Part of a small language model's weights.
Size: 12 layers, width 128, 2 heads of 64, MLP 512 squared leaky ReLU, vocabulary 2048, 5.97M parameters.
Architecture: local attention windows, an embedding shortcut, skips across layers.
Training: a variant of Muon for these matrices, 176M tokens, 10743 steps.
Each number is 128 + 24 x the weight over its row's rms, rounded and kept within 0 to 255. Layers, rows and columns count from 0. Numbers have three digits each. The size before them is the row's rms in percent of the matrix's.

# up: layer 6 MLP up, 512x128, rms 0.241, rows 365-417, columns 0-127
# down: layer 6 MLP down (transposed), 512x128, rms 0.34, rows 365-416, columns 0-127
up365 094:084108054119145125146128123135168137101124144156162127114135146119155138147138143101151130120132162121128139148115183125109140110119090133163107153109118151148128118146133129106105129141150126109164123098141101100156149143147132179144119117185115126196149117127092121151106165114094172117110104144097119140158109117121117129131171076098104115124167105132114102142082105171152154139130
down365 116:115140107130137113136063100155146143164152132161161091142134090151121120164119091138122142138111166129105118145146191119114138119128097150084135129153133164125136138114125183118091089163094148096175130131106129127125117128103079155150150127117110147153117172130133150134125153143158149125137068134078122160120114132106142097130142081134114097096131133143166112123096153142139145137154
up366 105:152137107093097075134120127156165142120112115094181148123103139100147096125121156101157140104111123139144139129109119074152129109146155175115115122123106097107143156129069134133113105123126117147112147079153133136114108118182116135165087122177087150113093132130152138113137101095157094116181146111103135132126107122143182128119153133159126107127160112126110162124136112128166130169136
down366 099:145117120095143139156131147139141164084119136126157123108154145095168152140125152152143118143150114132134145158078134148139134091094141191099109119095096112108193105132108140128109126086113111131086106111127129114101120148139167122123119137104123142167125125168124126148111142138123128115150124099083170117146149133124200125104146142092146125136172081106109167103140104076139143118122
up367 101:157139111143096157138105154121154139132132143111163112093129131114146133089148156125137151098109160170131173114129150135156153131129104107108113171091120146080106150153136122130146173094110088143109128115152111116109134110129131132083101098123120119101127136157102126152155161070150131148207140141071070114154140138160135116115113127096144111125136136129114131138174088142117099135117
down367 105:171121171140095119125134137113160164141148156079181104129125132098127133098169136143159163134148191136100139144116096112136140133121127093160115141147111157117116114133105077118125138142114127139099100124156155155123096118124177129076129137117104148150164148143119173106153127084137156175156117127125103103144114115122091142100129113174143107142158096126128120135154110108161129131080
up368 100:091133164112067115135120101109168163142141113147107099126081120157129135126086127100139095115163135101166161125099136156136108161124173140143116116094068081107122124117141099115106088141116133119118107145124105078121129101167146143132131101136140120102122130132148092127127118157165141107130168127123170181184139107095149140112141113103147154101123112153119156116135141152145158139115
down368 090:159131169087060115109154143143173126136107093153128128145120123158098130137109116095102119148113105131098115141145113141104161134121114114184153101128141153141128142096180161148081122128146147175104133144104140143136128105106106123138128068124139164130142119153151136112122153112118138134138124119142170114118144132123101109135136124160128132134128198171183141118141169120141108117186
up369 100:133109151118097142127109119095148156133131086103160148113134123126151160103123129160135150158107121155105095148169151169163134099133130195145135120091103119120149146092150132151072140119121147161076149154125124106129067117115113113140101128118140096114141170137062127148110076141135154109118103150108130157146143158130157139121112171145126143118140147135133109139136169133138182121136
down369 099:138100119128141119141137144151143150091130119124096117118114175145168119195106134080142105148127105124127170073128067120130097119079185100121149121140161118146115159129149112139139135135130101119120116139112143141135150169125140143154131108128101154146137121124173135138105161122140112167116147138145139160140102083155067137164145128103129102118095119113127156124081093132133099102170
up370 112:116153123176147119101103088140143201133144105149123131128114099131133110150096150105148091122155129142125126098072127158129102149096124146136101107121109135103095127133117149105123127103100162132154154088141140126138116110101151102122149085181113103131152188128115118162127139127087141094149114089143142153127064117107146105143104126130121104154115180108130121126126104148095151140167
down370 100:143113132166145130128133095111138124131129176139133116135127068122162105128124119123158132122132114176145122087090101115147132117115135103134119124108116136146096101118138142109108137144114151111130195109167136117125116071122165111158114091165109133083196176102143075179113119129098147085128126096136172153127115110089156124114106130163121116124117136093125119093138138142127140135152
up371 095:108118142146117133095154140135131145111162093127122123111129093129119150136130076164125150157168157144169152126110117104121121129151164141137076105092105130128124157093120090112092122146095105135112153137135178139140121102124107107129127103129147149139129121098173114149127126132137140097094110135118116135087165101081158126153111106172102161098217110145127079130169127111120122123150
down371 102:127130103140157099131141128118146158170120140108142095102202142153148128123164113096139179149163098145120114104125088136088124102160149130073142106115155112135170148114106158127145133093151133119107136129109128139119184101153139127129099136097103146126140146157128135111064134131155128109109121141109125151103080163156098152083116105100140101094145156152159136109129103141130148103129
up372 102:146084127138160124131165164177172148092161113134136146149163148162120101100141109137109124144131163112082138147125162113100120143127147114088118136080135138113165149159128152116171141134114122091114110129123128114103145128176157174114148098147150153136106172133111117112088141158135098142124102161102129163100149125135141099153067170150094140149128113110093136110101130100118120130129
down372 103:102112126104144145117136087142154135208115133139118093118114113126148156091126061112121104150111138102144152126106142142141125110141111117161127113147106160148133153054151103120067131115177098166155075136135134135122134123129100122169102163102142137117146152122075126119159129119118157145141108122132147111157127155112108152149141112111107133085107139098147155153094127146144123150142
up373 103:077123116144092123103116163152130183097078138121137159164151105150076151126107106135144102091127102130138122129120113128148096157125129126152161152121177111144090133146147151160104121185131098115091116178129141140129153130127128141175131083151117074128095154105076156125148123129107163103135125152133115136100119119151118144102102153151098138149127124138130106147143162153147152148123
down373 097:128125109102089108173151157160072117092117112087125111117107122134136118142153179133159150132121132102131134132168104130120119097132134136161134120117119110098099106134125109108131104160134148171103184106092148149160156164115088103118133065148138102145125173135119121117131121155152111142162117128129125142075139132150112101103132152119105115108117116161088088095125138126173118100079
up374 101:115166138142137143154098154092099133173139105146108108103115127114164132201096164107135119112153125125106111146149172110103061146141107125111070138160169135116109140125098112138135120133136130142143083113080134160134144142154116131139142112109128116124116155093093118115159135091090101136098131114108128100078112108078142102122133151128129118125127118150152119120158106106155122126186
down374 098:150088113139131160119110136141124119074156149100098128153157114109143157111158195144121180140095111153155139138119150137121142125142111111187147118088118134125142120186148124154112123073133125117122130121154141114124114124103121138129144099118134167116079111128108138107080112112112152148146115124133120132167154136144126167189148111130114123157152144193129113160103116116123117076142
up375 106:087136131112110136164112121122122097147144140162129166126167089111101157170161147134133128182098148141112101123157128109134171145091134163185154149139104150147118164130118097098139116156135110133127133167133119146111126173117107095126119091130114172128110116136108138143137132134141207122088123141151089139128160145134138082143140102150104140109141110132149155150170092125144115160104
down375 109:108150160098129123164145143132139147132104149116113120083161111165093134148106169127125123148104140118115076151173099106109108136168185131151147098143133149129137163155139114101088120148147146149137082157116113098168114120138150098110142160177135189112154133122116142152119142151101116083124113167129141065077147131118153132123107105142149134150129139147146130145132163115141123102129
up376 099:105152170126144105153162199094156167119183112160114125143139150132099162148169103110123119115102126138155091112119135134125126133143113119144139144126132168125151078147130168141084078129142123125106104138118142129119152108131148120135144117136155139118146106104131124106123121184116108157123122118136133077137106130147075162132153085134095095164117120104129158111104181116142088108153
down376 111:091122130100143105111133155121106127138112123097108109108133141124155118164106140133085145095105133130147131088089119137109152152155172128165119115130122104144160144153116121137170140170144125108134154139122151088136155111157098109112116136095129184154096095146178147065134137095131113116100111141186121096101132126134118137120115157162114089126132161092134134065111107095141125088126
up377 101:156112148111120093104098129116115128118111110130132132158132154133136119178142165140174099119119170119158114105180124097140142113117115105115132076142128167129104147147116139123123131091126126167116182113097102121106194159151176139141126147143146112150133108207125133100118168126140124153184122141093156157098144112138160124092127138114123119160133122152109138110130131097119152160108
down377 098:145150114103144128103127130126140131106152096121148123141119155134106122163100147101134095158114101120120138125143090147142115106141103142067099089141176119108115157148165170150125107057172115169120129105131124136119162141177164129120148111158120151106134140164128090107122106129130132116193135171116148124164157120147137099122160116101147154144098187114136143097144132110112141149143
up378 104:094102096123096130133126140124118155098173143113115140135088086161155161140130104061110134173129125186101140119155177130136113157128127140165126141131108120107177163105121121128151137130139181085117116152112100102120128121146116105144150119108130183077100148100114146131137132133145092123119105094161086117120116137120093113138161141150091122092117132147160100110153144141133112148122
down378 101:094118122103115128173097120118142163131177139131163113186136132100106124139141070150085114129151117155137127120176148097108130111098110122148138138105124110123164128135120137099113134090154149157102125095108101097129170090144151095104136126144155171128154142117094085132102093106166101113109120077168162111145103159108132124120112091111125129136140111130143123166160135127096166136134
up379 103:092159135109128136088086127108185123146180127130120114097106124120141156102122140154103153109146077095159098147118163155159139119122130124156147147094109175125142143187135113110150139147102102108139141137154113128133141158133114136117132119125134152116116147137126074080165128114141160125087119072082141115123176140119110138142136106160143151128114128130159152113133120136171174086137
down379 096:129110134119096120158118150131108123111098131156120104147141104129108123132139113150154147169143116126080118103113089112119127109126137111132121098189130093124184126097108131169159161130091137141121154119109166122103141180132134118151120103149167129100091118151180130128099098129150127176128124117135141114080134128069131070106146133093103098115090127107111104139142129133176107158156
up380 100:123126134178138147124114160153142136134144133132113103101152091187105162170155169116149101146130158081145099146148138115138152181119093099141139143128133103141150171125097137125120104171064114146100126124128132091117129123129100087098123122102103140168091093095121184152125105135108142126100140103124112121105100117128114137116110117150168091152171136120131147127084108135154132136137
down380 105:148152151181136169096083109107106139135127101184091119128158102160130150093160162108100106130111079082137151142102090116138137155112090115156150143108155137089149086125100089109149152110154144109135080148135148135105112115120122111104156157143104115150116090142143145165135117138172140118136138143097133128132115097133144114121115109082159154113138081139142124159118118119153152132139
up381 098:097147093161146138175159108146161103126168075110127145127147110161091127129172143122146161126107133127098116129129147141135142136170158121140144116134127094090139189109146114113113164143122144127168114137120113122127142105106144137150130128187130096104180104135120118125099122177093137131141092109121113126124102106121165121064132156099142103128145115168136167117138181140097130113143
down381 092:092169125112157158134148119133103115117094164077143150073100112103115156101132139113111157153157122124157122121139100101102132142069125068105117165163134126131125083159153113142162139145167106143118123137138176135156070120145147117146099126122141139162125124125113107116145137136130113087110124125132188114143107115190120166154118129133129136149087157145159129119160128140125125108129
up382 100:133119137150134139144139115176156114127105144185138128132101134112143102124141153144146133111152151151114085145142108147132088117150135127108164121185102121129095102110127117148129091125101129091097114166121157107136098122139109146150122175145133152142142086164122080153124166120087166111137164094093148142133161141116110132111099122127123163102146135198156091128145118085086143116103
down382 095:101096151119113103081153130113162150107123110113173111129104118136148122181117135102131136123091141086152154122105127104141178081088113063128116122140102134137124109109156131134130160126138096134098128191112175078144150178128138132125098099131151171142105109148137139123122133049120118154136134163135112132110122146146114113151143129135145116130128172125121115118131140128136085103110
up383 117:069149110122150105115105097153165104063102108153141133144093118172114104125174125105158146133110080152106173092147064102104139143129120171115107145130119159101145127136137131126122111152091169119138161100117164129112121139107159082097116133114097124135131089135126098142186124125112132091168130131117124133108123132141115163157130117110108135148151122145115135145126160142096147127107
down383 100:141130106107087095130131129133146104101091176177117112128109132146149114112100115142149097077100065090130142118151108132081110108127112085107124193119129117094140162132125121108156137137134159124157143132113182130120115142133178129094102120159121134143157123171081112161163168108123136120140129143128119146067134140122108142119144114114129109135123152121153164131112129129146165140167
up384 097:180158081123131090091109144102169140127132126125107156111144087152141154094134124122104135112146143115109154094139116149141105124103157171142146116181098092163110144168134124162095155128136083135111144112136160117130143137115116120096146102090110142143117140141124146168078133113086120112135135151133146090185098138157129172125160101125122115126150129138121169121114082157099113124097
down384 095:126077146119143183143151128126146145121132113144142135133135121100098128110159135138124120126118107173147081142084109128137107123154111117147103119149128130102108154152124127127097071101101115113140090125159129142132127093134042108159109133143137109157160138092116123050148125127138141126151120117122123091145109142100129098082107133124148093147160133089137164122160172108111134169125
up385 103:079153115110131109136137136115170144096130110126102117156137162126127124126083115110140120145158165137115154112095092143120200131134144134122118148118115131114135160156147154111096145119145181137189115088145129111134075147186101147088141142131136130103132086127163100167121117108084118104118113114150144141122090111125121120137149108153155115104132133166139127146061147108101100128123
down385 097:147136096112129124106130138146097139137134126117125143145169118099112099121154116105149168114135075130142099127131125113143089135148105137147117074147104130145093122146125109113124143122161178090140117127097105076079133112143079082136141091074080139126127122127125146102094104123112101085090118119118160121142174175137150145160112144098109143076147107116147153136133122105149109099147
up386 108:104137164115154161119096141119107156144134127131094105073137148153159130139119100083114117128140111138136133100107130144104113118090102162114140130135103114153055126112113147149134170123129144082149094119093124123105120139121100104141098141120124146133130127202107132139111121136163159136141109101147136135126079119040160099143100114129129121103088139104141149120164128105139096101125
down386 098:114144166133174161141085151150109133096165185128083097108172105126150135133132090100140174104126144088103162140102102122126173104134085111118098161184102120128080134133110144122106130120150152086148118117091112140129144113129162140106125169115124137099098155131122090119148091129157143132140125087132130118120097139092140118165137153104122139148101124126130140151147120153156113140155
up387 109:198138118109130111149151138092190098159123138114135146165101107189142158113117139123142135098141143097131129141139146079115131154144143111121169116157137118131132092139114150140125155108183151179143125118074115137134164182119135137133139154140122154119088130097112121170152147147176132136134104111111141130094155097129129147121150110125151147109108124149152123111119090118164098156153
down387 097:110098135101124147140114100152106134088142114162169146120162154112137129126087122106135150157133124143093125102119143078122094126103078095116111177099096182130112155122109143116120108109114119093116160119146139124190149104137143160124125142156166134146161153154098128133107124085108103130123133166153208138123090156129115122141121116109113124174151161145128150112135123165108114137136
up388 095:117124116077146112095140143139114110056162126119130147110099115115125124142153122149139184168124112113099138139157133116095140158109137132114139095106121106068148151098124112122148146125115147090120117151090114088064096062116120126152161119095120170118142159098151112141110107106133127097077135149123138123113147137142080147094120138129125110163163136117149151148153150138137141115121
down388 100:104086087085103112162110172118129111181127140094118133145098132147084162088108139118119133116121138137164119090112129134077069120131134118135183144162114093113142124164155108141130084130097141187121155145124169093116136132148092100129142138107154135128124105127144137120154116161136114119115170103162119112127143167125113164123104136116141094152151137123141100147128129114100164096120
up389 102:130141106127094138132167125150096141121110095143161146101146114159123088146114096107108109115124145093149108092134139131099102153169135151152170145135172146143118105162150130143097146114121155144128117172167088079107132118138150113110126110093144125140153091162129082144112119079120145071107108130085109083118129126103129090131126155070137148121150088141134164126153129123116107111115
down389 097:118126104118154172107126157142098077135110135143146132159123100133156119137178095107138106123124112113102135173123121134140138087087119131143156057104092086134144105166128100131124157111128169134109115167122137155081136137098091146131157109146163089152164111137126124131110074135143138136158146104134140129096151128160125105130163139115105129141108111107122101123075136150132148103076
up390 106:132148136123109124122153096157124088120132164132100097130157128134149142097168156122128151151155134121103183169138127156101135131108091139120106150117189130162111081109126139109146172103154107114082089182134131105106113121138113116108131079147136136120087095087146103106130155162153131134110108142122120129129094145132110160172130112097151071141135081152127127115118140100104135112144
down390 096:149139140149153165101171114127102127076121124092130116099117165110127096168150141166079133142134103095117150133116107153133129136102101168128125075104131112096153139118147117146108150111162130154113094113103079090127101106098187120145139122146147104105101176137150109126093160108141152157120114113135111140083119099123111118134103149142122157073137150131094120097135108130108092129118
up391 110:131151150153116089123066103076148103106143147147124130133179117161124088156083145151124095138098166152135136114135133125088076128116128118164130142141131106107140128139133123142166147140107120125139131106171180096107102154136134149105153151147106126158106111100134148130114123104120079161142134147117121120193116134154129112166093107113116139129148171132087106162143107130122139119176
down391 097:146082106148136128122150135096143128121136176157159100149169155102118142131159165132157146128145138097145116121122115149145139117141150063111138108119118134149124127137066143117146134132113132125101110102172160132145099133160075126142089170090099152115144105093126128054111133108094102170101134121156132098142120141125081157156134104115125140094172123098129151139150106108118131120110
up392 099:142149180146136133135118131117132129120107105127084105117138117114128092178143157121104142117139157094097125142096168169117093119154116124143144126147141154108152154160127143144080090199123144153130123129093121108106124142099176124110127137111136129137097104159101141097101112212109142135133156122174096139146075142110155088131102110121107135144135110123122139086114136111127100105132
down392 094:096111111095107145137143166123123117124144134116085110105134139138171122157102127170105146096122131174159166135139172106121088110114131121114103162157111119129122156113068184132112104097155169155126169112134116119112119106172142131092134152070139133158096114096121107113162112116138104107151119104129116100129139150090159112112094131169128142158143154116154138131140093144150102161120
up393 090:117143107169092105119127116146122120106114141099104154128136136132136104156132117091122116138093148156131180136115104138114156133100143099132127136121136082119073066133106120158149145164129116169143058109108128143101164106110084117136104089127127128140162171102107158112075112124103143161108147137113144144112125134088109109100125128126101115162126163142107168125087127162115132163153
down393 095:125201100184102126157176144103114130166123162098068108131109101137125132127104119157153136131114107117115122130125140156113111108118150159110115147158160113141085151116117132108118121187168113159113125132122132163090156137130139120144117131159154139112148205108094122137124107090134129141074114095145153128144105118165126126146113105125145171100126132094138114137126107091117130144117
up394 099:132156102161123104136122116127127145118128110122143148097136108129156087162132123126106118091150091146148131095107137145151104125145080162090138098111113115095158138181172088085070131110134127148099101093095130070184149106102145126118089115133147123099151105108116127153091134100114183107120141123109123121140106089116140132125168121103165148106118123112153131136135105162136110108109
down394 096:137110148144131135146091120085106110110066119126108140127131122114150118165129135127127126134118092169155130100102161179137104110141098114120083149113155128075115149112143120113082112142128140116106089148114173098136140110135083138147145081179130146095123074119101098096126111098083143135127150125172125138143129148109087128143146109109123118111095120157127144125126170114154074134106
up395 100:155072085129139180153098124119102160136081125129094137146111109143139145131146194101131156117125152117130132134157111127105143169130139128088090126108130117174097145095109129129120150130127083126141119108101128085136111126142116103165120118162096104098129113152146087139128117145132103152143111140153148114176139172139121131127173117130119114183169136125112138134101161143082100172133
down395 104:125095127162110165167105149124117124136164086164122125136107125121137147112153124109112122142076144124114137124144116178137101116164137133118148139159150123155147109132119105161161129145086136082123131139129159078192164105175092105153127127135121117127106095116128091117070123152090109169142145143151109142127137164095098101132097154125125079102134100135102146110126153155124137166135
up396 097:095133086114106166127093117115157130120137099119116173114126121135113114155088168165058091154148111146138135095129100088121131128094080126141130181128144129130175153145133108128159145180109167130124129154120126133126097135139123132158133097141074124132084123110112116165130137075139110092079125118114124138128113188141124161144133111093151124145133138154149127100119123106129113118126
down396 099:180109110132134145143089144109119125082138131138132101144169125106092071092149111134088129165124140098124097130117126107128086157137133164098130100119114102154073130107126123126118121071134129125109127106129127091106148128096149146091162170122106133130137150153100139110152137159136101123107138109137131130122129119135122109146119089173102137135134074135059129135137145101091106092178
up397 096:110138106144124121153112094122113168064148148124117130115116179127110138153124133120144173105143111156142092083096171089138104100098124152192112105121152166098146139100127141148152155109170134127137169107125125149137125131154083161149119119139098131115137123125171115141140134165161158088153119115115163111128107106121127082133179119134165126154136129156134153114097154142128135093143
down397 104:110120138142125112137098124085169174131126104100145149134111114139113135111148122113137125090170119137161092123066159129156145146103128177165111146151166120136171119070133137102158113146196122109130145098155118134161139137146095097133123164170119142126131095126165149134143114136155139115131070125132156121112124104127086117102171126113157123140094132164148115125098136147105111097121
up398 110:108117116097124110144093089137165110130195121130112108109121125118164114150123136114175096097144092152129119113105149122120107131162140134194176113094098119125104087123156105137109123177134139135150125179100139150136149140152135138100074119158155141143135116100123117143121128122120142133168164101113162146131163174117138149108115138100126129123077110160109145168160122130097115102104
down398 100:112109128151089076110104107116160138126103100170127120082100137099144146118160158080147136123098172121150127107140136097158132150109113153162127107115143154156094151126153131156146106171137157158149176175108146119133116156127169125125129119140152131094109109167113137132142133147161138130147113138127116144142104175110144156117113161118169127135100160105107171134139159099067099141125
up399 103:152126122113125096152125136163135093145106130094160135123157057159119150119107114096152088117127090133121147150112163149126092105117124156143107154127144077118168128119061105113126162181138119130081082173118167159122129113138120106183149126111147117142149160114104128113141133176160160137111124131101116125120102148126125112138154121090125118159151097101134151126145149153132119146123
down399 093:116143110116110115120159134137128156128106146135207118111146154163167117175116150101154107130116153140140147094079167155136157081131127140122128129122079166165124157136142143092148121125133119107067104110084117096134122159122091117136096166130105137120136146145103124140115140099139098110129122110093131121142112161128134173195169122122072101112135145119144148139127104116138138117131
up400 105:121119130111109133086144148150123154131137134132157162149123118093127112125151086102112124140150135143117119120141181199148102148121131136160160130155126128122129096110115093112128152120172126108130081105138121177102114133121116113142090102090144119129153133117111128113168093130097183176095116128133074106134105143083125138095112158096096094122164079144122146114144148141174114113117
down400 101:118139107118111134092122165143134173073131109168119122112078117129110097156164132108112105140170112109123147096128175109120104132099136144084135148158134104142109137159124135145093088167152138123108120099147145097188106125128126133160072136133148116120153158164153112153125130144113118136110110135137131135148098157113139138106155122142110072106182096137128160114122135135178137164095
up401 096:115153141100136155119121087132139162143120132108126150163111128162113148145072132130092093125127123157107112166123114119089108087155146129123111088150176101162088131127135102121113110175133159093167128119088140101129126135134119144165140131157138128093119084110164106151088120161097125129081134123153102143126176162153147172127146152137118114105120095160097141112156109139110118174134
down401 101:097113167126138122075130113115126120123126122165146150133143113120118200139155149123122124138102136143099128176129130129162176163158127125116166130124115095112150126101117152090125124190100158100128094160117123149137125108135118127087089115138127108117154083126129118155133161130132121103137105115121097145085108118108148132096139148094140170118148127129101124098117158148097129211165
up402 103:136152114169105161148144149129121156138086098107145137127119125121137113127164131111095134099090135128132150118161108130093137133101161126149071135110118158142147135135146135078106104121182136144116177114114175092128079111130115123126151127146133125182134082118140129124160159170080161119101126123133103116117121143104150098157132152110120124120162108106065161138163108154120171138145
down402 102:118164156154131141145132106148116154133054127144129137146116095098148150100112151110165103146111126141109126169121153152127138132155098097154113106084115117129141121112160133140110091137144142139152164118116185131109141114155109142118129102077151067161122069146129126159189134175106128110107102096151096144139134128121110146101118110105100108176119138128113116139166150138115125156131
up403 108:119080133089187112156161103150167100157124130168131120121152135146116146142129153137104141154106115141130091178160088167158146138112111141115159110147141105122133120086104140170112118094113101135169135103123132108132138150122181114119143094142167129111114113130121127115115171165177163141146128140151123119112102153160140122152100107153084136141141133118153141159089094116129183127135
down403 106:118115166144134120124113124153122105132147135141120132118151136150130163118142114157166109146161049144152101170161071192150130133126107159157171110147145122142138127145115145175113111074112131161150163089133121185116112124113151121116129138121164099098147142137141090154134119155111123138157146093102114131098100117166124116091098119107097138127092142140150114136105146119123165142136
up404 109:194119133115097138147177140134122110103106115144168086134136133137121136071118129111136142146105139121127172151152133099154082142079146155145084126110179103134140119109165162144060168085134143108135116119096116143105111113165148163145120129103133134113105116091166106126151117132124149133125124116129162129117136124137134107121144159128161135096108125164126184153125104151103105099140
down404 108:094162112146176124111141066117161107161133131128114154136109107135164148173117162146150066120159139095151096119061130143147122148148119129125114120100103135136117121155115114083145128107135148114158124142168138080114134145145117131103120112149184114095165141120101107114142092122166130126154131132135133117095122084120126145154135125110119106129120103081102111077094139136082138113130
up405 096:135150129147129113166145096110115093105132097142153096114126146110137096098136144086093159120107132077106156160117109093136161137097135136101174109097136116127120102096109115076116089128141097137102127172146148109149087134122158132100123104163111129091122100141107107143136155118119140138156111159106129094163150126110139171132140066105126116157154091099160172130128126164113151145122
down405 097:121145109161124173113154122138134161119109148127142143130127135130135123139157142130138124125154113168123179183140037121147148123145154149150133173119150098131123107093124169125124127116148090079122133112173143130113155097122152121168118120152159110152170110158152122141147167139119144136147116126124147175078142114090120119126124125127128170089121125180100108128134174144102148109116
up406 090:088131102164117108158129102093164146115147084107113147110121141151102160138144145111133129101111104138147116114137111177159104127138134136108113116156119142100116130090160188138173090144139127091158175105147140145147142111153154110142121173142062134176132119143124139166133145161133148112113116123098142156144098091107149125125126116161139133108062143121119142118114088165136102119151
down406 097:166137163127163132104126102141118096165098130082103151135187113116130108133144138146190113128151157117154149121065121152139116100178142138124141107116141132116131125124156118139115119115118107147100115153141157139179087138141129135154092123176154145129125101132117130168101115094147148104101130123120107146104114055120152128101138091103156147106161145112127137109170160120147124163129
up407 108:130117131149093088115150170111122126158096143142119119145102126112148130139167115184150090140120069120151151129121191107114116128134146148139139125148134116093108108161121109116121156123095166145111144126154173114107146059133134153155147156156126133149096148137103128135144158139114102175170135156112123131130120183082111137137169115121165141133093142126156142107139101133171097148128
down407 099:123114134120117120145164136111100170087164141124076148110114083147136142118179098150167152142123130146083166109144135123113114139136151159104092118128127146122128121133117163134172161133125162106135111113170131170127130111154130160181122118140121128155142113117159119127143105121066077105140133130158142135093089148154147145155153063172130139098107123113127096129135105147113139158150
up408 098:126103114135156095158102108134121142139183120115185165124107171119139115142129140141110089162110135133138093142142164075141173148133111183134098164090060134132141110139139128094141146100153096134113121160121090140140133113128097159117148132158168177110100132134113167124122144141150123112114116138130161137151132145136148097153145150173121103103116133140108152191139139137145133131137
down408 090:124157134108102148137149148188129158053128117141130138158141152141147140140112134151138153159131095118123136170126125134095095142089131097166119141135108127138118101149131113122143147140115159100171159121135164110126148146155126143145133151152148141165185078156056106169142118135141145149125123126159122109086116117095145067136111141140118133130128123137092123127085131105154110103096
up409 100:145111117114128121153079132094151166136135169170128153088191150137132122143149117155117126156091127145132119133139141136130144115153138091102158117133101121127138141120110157075095139129138137107187129122075081152111083107094119114150153147077142163129174140131138152139112134086116125159143098142127125132098164097149104150126111122113075137158147106100095122126109143116147108144151
down409 098:149096167107072146160142126109093139160124124138133112128115100107129106151158154143162088115127147113120133101126133154157152133129101134095134072111123137150114123126166142121141108139115158130111123130142123136131111142102088131105110158131101134097167113093123129124205113100100133167124052105097114152115152110102125151145129182173131147099099132138127128075123095161116118143135
up410 102:152113101123114104122119125108126080145114107098103105133110133146104145132158106095102131118114147124143136154115117156160061135114103148112170166141109129142140084131103148151112106135154123128099077118121133154130171125118108140163147118124062113142135126144147138180119111081084153131094127151165128089143103160147115192126137174161146130117151147146148130146139104122134162102150
down410 099:090094104148120140157102131133131108121129137147125122134146147115119131117152166163115118118135122117140103096156149143090142135123117081181085124129177155118135169132094120100138119160147167125161175105115093115133125129097122135119148119102131073133115158126103112090105134167066131129143123082103115131135132078139136124156136107128117094142131074145116150112123124102165120173071
up411 100:138138129120117097156130145157133106068062154182104091135119101117099109111157120127115148134150142145133140135148127098151119133095133127108154153126157108150159111158155126176113132155104128162138179152152157076115146136107102153094130146162091127128101144105131124116166154117125065134139136157149157142123098112101122100164116111131130079117119122108149141116177129121109089133115
down411 096:133127151095130143150125156154128108116108185177118123110146188130098146142147151141123122115113149111137145113127080089114116120125108127111182117087147108116127143137127111158137158109127062158160155179128179122127130131115104147138151115148101119169105163139101107135158103116163122138153113187102089125103134122073143121119102126164133129102155151127128137106144130107130103090130
up412 095:155145121139142127136106135139113067088175114160113107128102157150117114148148112127141132141127129157144157170127128139159124158119177153113096114152129143173114146133199145156182128081089164118123120127096120069133162140128150130111175146126134111104178121124142153157119096145130108148145146135135143147133121119130123148146114147114165100133151161168132113159156135115102140103082
down412 096:110076121128109129089100120206136141132074118118136122142127129151144105108139106106147153140124139145144147091115122111158113133125162142109150149093106123111058112088141059136140078171131092102119141147153107127124118115134109175154141127128140133168115092101147167147122124135111158126151126093138082094134135128098138126118118136111140126115090140136096141092093137150141141098129
up413 100:118102139106144148167154097142157141162138111154155152109118143134076145161124128190099129151132083169120114145164131143144120132100104131126138060105113114136098138137092125148117141108113117115152137103122163178116124155196139107164105114097202131145123131134137139115140147127120135129126126164120127136110129146124150095102101117119086149168115154158136106121154106097120170124131
down413 097:106132166102158120130144137132097076125110166177131133132122143153111188122107119136155163103124069114070107151139057147153117143132135139109172123102146094129120114128135128150113084125079111109154130125137121122116110139101161119145131121140148124110111127119200111132173080128098139118134151136165149116128118127190135110120132112117126141138127122127121124113134111107171116131082
up414 100:114077155123122124099083116137109111127114119095114114134141111166166145160138091084132101148191144113149138124154165122133133151087115115145115144148103114121106089112126123137135120141153106132123133169155119086126161117096170144112085106096102121173110121162123112125145093135144158109153143108137112129134097099149097121133156105160196127137145139118126116163173150151166137097153
down414 089:109089129118095105128129117157134124144163115165159173102131095158103167079101085086112127163132106094096143092139152107138123100114122145149141132188117135123111105101148138119132112132154106117132124147143096119136151132142134141097105108099117107098143125133129127156078153112153178086118143129160089114150143122146147119116135175185167157148129158152133123121114133109135100082098
up415 098:123116128120144128120154150154148107094160120185139109163141132147096158123080149108123092118140138134134135133104150123149131100129128145106137158125122187173146106141138098147138142093143134090083133118113109138102084110128145110116172108075131132134050108101147126125146147144112086176154104102117115110122096112158099119156098150135113133179143180157122121132132134141095127122116
down415 109:142109119133137129126115121125148160191129158135099087180069110126119116171174113132101138114136133107145170136104140088128103136130110168095089120128124154115131153095099079117096131111132134155114095099092140131138115091112129115144126129122133149116103149119144117140080154134116137131150122142093133148126108103123137122049149136159111146179120108162122147188132160144108119138111
up416 113:119129097114126138128126120104169159115095143104129156117085104095147157118107153141111131134122114140174112138123100130171127138153145125158131136132109147144092122127111086151122121159119155114111130191147141123081138126102128145127157112174130083137099163105104161129142123168083118116184120148138138140115143124150144187096120098173113091128125148147156117080094104146146151095091
down416 106:138149099135143149115133153141130154133079148111155137124075116142145125125135134115115122140119116092140127143109127166200142114135110113115139130148129149112127105106098101137158153164132103124110129156122125136091120133117128143090169102165135105183103157121125126101151120121059100144159124144112156115107161143130099197084143158161119152128144146126170084103069111113117145128113
up417 107:137146148098099133134125125124116126103163108156127135134059134093179133132138106100128156122127108146112078106133153160108124117128164143121167135117163092125115124119085125080176137157115074134137105143141152158137127154126129142128092148162128078099076140118172150114123142119137149144170086130085162129100140105118090145095137134159152089141139125129101158144107115120107108123131